From a checkpoint of a small transformer trained on Wikipedia.
Size: 16 layers, width 320, 5 heads of 64, MLP 960 squared ReLU, vocabulary 2048, 17.5M parameters.
Architecture: no biases in attention or MLP, untied embeddings, normalized queries and keys, some layers without attention, local attention windows, shifted keys, exclusive self-attention.
Each number is 500 + 50 x the weight over its row's rms, rounded and kept within 0 to 999. Layers, rows and columns count from 0. Numbers have three digits each. The size before them is the row's rms in percent of the matrix's.

# layer 6 MLP down (transposed), 960x320, rms 0.0337, rows 259-267, columns 0-159
096:513470505566534467497501456525443409434551525445542491521504527472516560535469467452537474495499530481535489457518542521449455663493523454514437535505458558517546441472442560500550525543435462519658481505414460516468458465555457546476478548511496604472484449458507616569468470467510504517438574403492476569485577518535401559507443449527524445498398502628433427482560546516519450445485507580489447471513490503585451538408433514447453458513454475436514564525511584496461592509549504
100:478431503512513496486427532520527454414600552524478443513503445589468485515529496469475535617418499509503433383498439440427548548445528457481473510555561451617498468509569498478503504579467437460490466505431524553522550428385575535452509414364462485429509480557465550433462477482525518441527464418477459453504503467458473538501540491538407585587544420533457465505514537449482514471494453537429467509428453516543498498575428519611567534426499594533431463404470425527528575458520494
104:492565551495523418534498461563495507554482558604471516615575575527389454454403567497537406608513378543562512526537486391444426510580553487592536434478409504527506476366538523579474507548543493444603526436516463597552510381482410486502501501439482512499506463372512512484527496563457543493513500529540577453479567539465534518504532498447541424488467512507489418464521534493519485556510502476569416575535564514514572528498489564527545536437594578537525417483489527523447527526546428
097:635514468466587497425475543539480563522466550428445511363560531569483574540538526472447534467493520444473520559466502459503391441380557482555454475516482590575538433441484448464567511505501497533512449498443495625433568570494551416427491548464399525536556429473506541415539453544526474520520521528457514457531523534428492638586482575500530414508415550496467570519457498484558398486448443497526485555406486491466589566501475485483390454516491517463402496486545562517493544428544479
097:497426400559603526577476463466502480499502499537551457496448499551529433513455489498541530468418430466483523507592542471396525513491533424523558502439511422465557556527533531421448501583474435448455574471491494402468550487476505502494452447521520558502502463520482427468548568456462513407450568541401528526492457405499551525453529547450509535501526578437524449490549486537512526466571477548512497482452542463558475503520560496411541503445444512511521565509404495504589440495542506
106:535498460460522515589445463521486494473531497442552460505575429575541523546477533554495461466402419467494458520613439515553537489516523514528410411444387424488472433431404506535452569491519357429434486519477434519534514586553531461464530560447531540532546493496463463502541484522469477454517524533540446464534512518538478512449513464507345439535546580465494524488444523551399514496510562497466520495518532553526482513518473520515467456645495480450501481472438439605541477403453591
105:473488489452468540507333593479482527552519467544492534472533489555603358440544605521565480491462518578481488574428471498540595487568529529560537473550468479559544491531505510528579538482520535585579615509428441515432472572571489562488468553503554531525503534465457542559516494487559436534570475485520452523504509577433509484451585540476495401480527488457525490517476490493430556501533477570443540570465438427443521579463445565568552542455438580529575494507594546597495473507490598
101:537488484466536416390561459508405476529531474485510554425599502425426421543525456485525498499625502535380540498357599563495558413500526550497514574482399464560486409528516624521471472579480541534568504458514451424467479575486534447449439439558532466508497560571475495496528512470479566455524495522477477441502560524486488485446505437457473576541524492507484465459520382443529440453482494520471560459504464553579482450570528559513452497443484380483498393495488534489528569494549436
112:518582536458478467469482530435528549421446498515573450558512446524503358410446588522506489477552540532474588589490493449536423415497537395459454564496465471525560464488575613494506396570509480586534504450497552533525562469498450476513479479502572480415490590501548539545492526563532490498511422457468450510535465515544556524421502438444570482465593486475541429448481457396608445533419482581584496484532474562470542498560575466509485432544518535511547551507531497488462460471506435
# layer 6 MLP up, 960x320, rms 0.105, rows 260-267, columns 0-159
091:597424511502474469493493388508552511560530485514361386505502569379572529545407484490556415544473593525485530438471521522581458555580401481439536549445492533535479506610439482415491438494527441412488639454460460436524534495392486526471442549568464544505501539546487568497584499468445524495479516476549504486534525564508505516479431497466507491544412456421578480516480515529568535428492520559528526496449418454522548521483446564402399393540507462491503461514506378512522575481552442
102:492492412454484541555469501511486411555504491435491375485484489459528578397467540585467526402543476472382390487486416558512498476585505478519404502496518427541469553557503578554461529454430544420432450522500470470516478494548568509510520455481466511514469409570483442502466544498487384428517542495451446505469523516448469455528482466476508468483539518479521521476479426598493510516485546597486568532509510486517559552488554529534470432540461511473492475483565457549546510540577511
099:480505464453511580629475524518510476478435426499562556407469556419339321527508472471590538495531478449563527478418533489539574513560454500504580462449588501476412513501463590571423519502495486563443521433542570431491515472538526577515504509478603458441451523458496512565545521639570568429473451534501483490588488527514466497425532480529532462446503518495504488518465462476506594473518432490535536498471491475550495511534507505510575531474553489534441483422461437484494351503462504
092:440488430481483569577557589495484435524558436433452456574535518367482481443509476450589589482495442501563467480541457405481488474478508520570488558370524482479481446488497480568468502571499575486566470473519458502515477437531512547511545629589500383517480517506603462472418455468529467562371493508502576462472491494541487442493502460521442595503481353554512465550489509508456513495465490499572453501489444473435517447504570451524581498487590501493526561492478459502567506435451531
099:361426532427480544494516528377537619529554549540534474536412455439494426473474417528534512526571503371601485475511461517507463465466586506552510472496565516559539465488496532442569500421573439514524627552499511527467532541475430554498393471517537481533477514529441524442433479516614509450542545495434428569517461470554522509496447466498534487474523546504419533578507518557476461483427408465486515507527525579521366607450572502571551543505512447510545608548575470486416529463478461
102:442512510455437470424543510517498546426546575458434503518461500390442489517546466549523500483428567503578501526421536575501540512494498479484537519459604476434456560521499509507508508505560502546521384451493616449456564477509494572460485487526440460518551557519453433500566501424499518468441478453474566492522538358509528535498442529517604515495454490488434405475587499605534500525479465493524542552524469561553486465543579367492426510440546442558504461497447493501476597512546572
098:474487462558485474499445515511480492464417475496590440490481439555602505471472481528467442518476572502495391452511462464533551551519436451474542530436576449501471540489516442514524521380504468455478555543436513539426550456509530453560506423403493513505422486391504491567442482524549451526386444605477527519553407486491518569498471535523507558563595511407450486475470579580540473556557484511522426518504516472412565587461552507448544544518499582491442559478522524461398488494534506
107:422541586451558578520489525515555541416541494448463415459498484536596497510532496489469493511579488460541466496483476568495466525537499489440592468465527584525536509546521482411499510478476459508554451412504539498401503542509455488507466516632446469530438482398531516518436421494472565529392476515497509477441494519483462455457492532571415567525498438536589488460514565441445575510488473473438555498447383525518595518414440533448446527486445424401520585529586492561485497515465373